From a checkpoint of a small transformer trained on Wikipedia.
Size: 3 heads of 32, MLP 384 tanh GELU.
Architecture: LayerNorm before each block, rotary positions, no biases in attention or MLP, tied embeddings.
Training: a variant of Adam for these matrices, 7032 steps.
Each number is 500 + 50 x the weight over the matrix's rms, rounded and kept within 0 to 999. Layers, rows and columns count from 0. Numbers have three digits each.

# layer 9 MLP up, 384x96, rms 0.148, rows 327-341, columns 0-95
511507544477476455486502461581560436478443527499457514430519424502480496526450487481555560520539453452475607563487558510521452513457527469526530488498495507531436540424505467523488501513480583461562466449468445521572537467544465497543525381466485528478481516512604538457442474518506503504
461521492537467478497568479456538476507446482480404484475470463510547485449496496537488475531511508472506492468547592506493471599513599517451524467568450509467474467529482436480568481486465503512524517498519532559544496512553529462481494480383545508478565410554580551471555533553486546485
487473476465499492442502499481560369542549477496493483528560483553449490483504445558523536519488440445516458441495514509519488571493469541518511526471477455504448460518466463505495529477475443471556535518518481532520567507515403458482460449485503524503537556477502493505497521458478550553
521514464505465543491472475491522476521467492474421462476497497435495482501452499497515549528463513504519511553527500454534476549521536465507479495572575566502452498486513523468588486468469438525515430497480468520550449586553502459466507561493517522541500460445441499458537528505479551542
471559469542538517528463539435574486540490511450494443518474483497553536529500443511427513469419486514523469532519526503523443491490473535526468576555498481516501486563504475475458580564429466465584458465558555444583494521458487469606451492501509538501526472544475472490515476462515490416
502502453509432467430509535496547445442446477547510505531542565544505490525546505486591547555450519467519463547538589523524525486497485456460527523546461442458501507521467518499481517463535535465442574471459470508529548437543460501504481468486526493500495477490496451478541446447489530477
475513539548526424489442544460492508568460497529530498475481532466520530536475468559503476527515561588569396542516535526406440511510562538510522506482451469496544499448503515459509453543541523510520504439529509460582491456451561453494407555382470492497484472582543448499556516516503459469
580538513552482437522603456405471371593581649402434558465524522452448313476518446443604570474406480444389514428543451475540329469564665525525558539565488548430550569587348453512635443498462531538508483584551535453577539480547433599591418599468579507533538537450529429481502462505492445498
479483501516554502605504483530511479575551508452554492493487562426523533511486456487463543476505500411531495556477451549528494482476479542509494599510545535542438511503446458469557432489513506473527391488571491505504511558439463508532465504504496542539509483512513524492466550508479469545
444532489511527529515486537458578492535501518471494459424527504521437514470473553530454469458544465487440516492552465504500438533552481526456508496475511421500503520452521533505514500506475619583427516464499460548561553437413518487516516488512496513528567527558555429447570521512549434468
539560520518532525468501522459495487525556490499479539570504536536519456440528472568516543609473480437588458497454550509478513540477576552462531440553459531383482532503449460422552503448466475500504456406475444531545496509502522480449448581454548486609475460433499532471498512507464574526
481480520483467511401489537478459484480474511508491450439539498484464453541435535529543484460474485474488529472531548500447493564529522439492525501493489551560462561483497479498491526573501536449459474515476554517599502500488493539546503494482538530511493511525520431511517552489457557465
448542521497529473450611482466519472616528478450378599397510423400518484532486442556450463534516586373521455503434456608495484507418624517545452551529509560513580545499474516464426496356503571488508548398489552551502525516599543552522517401417498450499507491474519535457494547460487601385
465463475509531550462694509495534555510509467456447527476457502508394344436409403618571533474507521518563491507593501461534518481513625554546530553571518458547521498500575559489606460494497485418485429482510496508509565523512492524483511437574472494509507494508526484392473591512503517552
481486563573457493454477498483548466511521544580370487508446523486523523584493451473523541481407470510546542545475579464555434441460489481352465592556465422427503512543509464430586460517500466490455533382532597455572544511543502517514462516594452517527526442459557526496553501477442411457
# layer 9 MLP down (transposed), 384x96, rms 0.121, rows 327-340, columns 0-95
461517533458566477526540498471486547534453508582518417493585532503447490527496472499477495477557545529448577501470515547552503481539540498567524502422521440565493524585525516453515492516529465532466592482444501486487440439495463475469454474507521527448480466457571473434500503535471435439
469524486473510584474500479563509482431536468522505518499524528544482532479548522415544402460476471589520605441584405538527509515502459473518467590483538436533499451516547486574497443526471483501480430571428477483454501432545533499478488468559540490485531495519420515537510385495481509540
468450495483435487508515460447458520567436560491442454482518532521527474460481491500470504529556541486488551580438488448541475551511549502593513552453531494541512554557535544485487525523468449502487472526476497491485484493462532525427472510555444457488513450519561561489499535505530475501
594492494502490483516456483473577530436508397536470502533487452531538519493520564462507467472495566496446496520528489498514593508489476510476529505487489514479465511470465456485518526439562510515500507455479478523489494478543493460452461478487571507455432538523470489588470520517572516534
539390553417517577523496518494459547442543510428528503514504582480526483496569532429546419511502479441486508525539507494509581477483445413468520490427506516513465495491475543525558435451568439519449561512501492529448441493527432526410614611500540466541500548462517513489469530545427521506
473383436466532459508456460583511452516540526493507523557488483461513494470536488449483455469550511512523546506480477513533501480469460488554444549449474515536455503569568527484452497494546488495485500509507564469520494574469510526448485528519454468470481497525535442585506518594515455460
534448493534442563536473518497520459484532536504473498484600452456456546527487507425455541558528467460350472414538466546583499494561450446522496412496485473545432525549513531517434551509499553537497538516460529510437529567499446529436529523516523478494558507434442570414488509533425550595
539579398574559451572616465531408479453468425446569595550574586571562329437528474463678588408509413435563451481460539491512428385436553557557441386448491553392438482374460452611442442387590548468482507580590588560551532546436550706499462528432474551514484583381613397603567374465540420378
495602463482505493580537421511485510519516471477477426468529530540503551390533487491488439496493472484528511496482534515551499426523483553496485475463543567455438433471492483484493526466532575556524516468517504527475447480456543409525460516619566414509488472516513506580452468515514527516
478454542485432531517454467480458461488548507532505450523506533371568535427502480520502431490508459501498561460543447535575460484516523475521469565577424472473505484470536611439496566546401420562517511519520528581436464548457494490504520508559493477504484464470485491635455493513544509571
527430530516530456449611434451493516436453526477512428510499470478543547520517422468496484488559525577467568488524501498540539514528438497468491573455474427480534466481430517591466457532484461503466508520484559523463503503579499586475590487609467460470561457486512501523529519512482443515
487458490436496486509506439499505570472477478496510464520514466526541543421523506468470508477492523494490523481522448515545507464506533528513481468451520485492541454512545471515459527514491552460479530483472489533483528549488549555457515501561546509476565473548487437512513507500560491468
573474537501434464447381429435557679530532555439522508590530587584531475421494567439476537496468371507460626570557409442560411453492382524514495575527511543474509487645466445506432600395512504608497506554457399504541510442450512556511576553520492550520537546531442401418489413449463562492
506520467478458585487414459578527468523576620387485515447537551471441560469523480466503546488553587441461387417540508451515520552517444537544559527477498546487369509495483597566536417497507499455500438438461542489484564605494469462526466491396482416509487536481484516571444488540513524575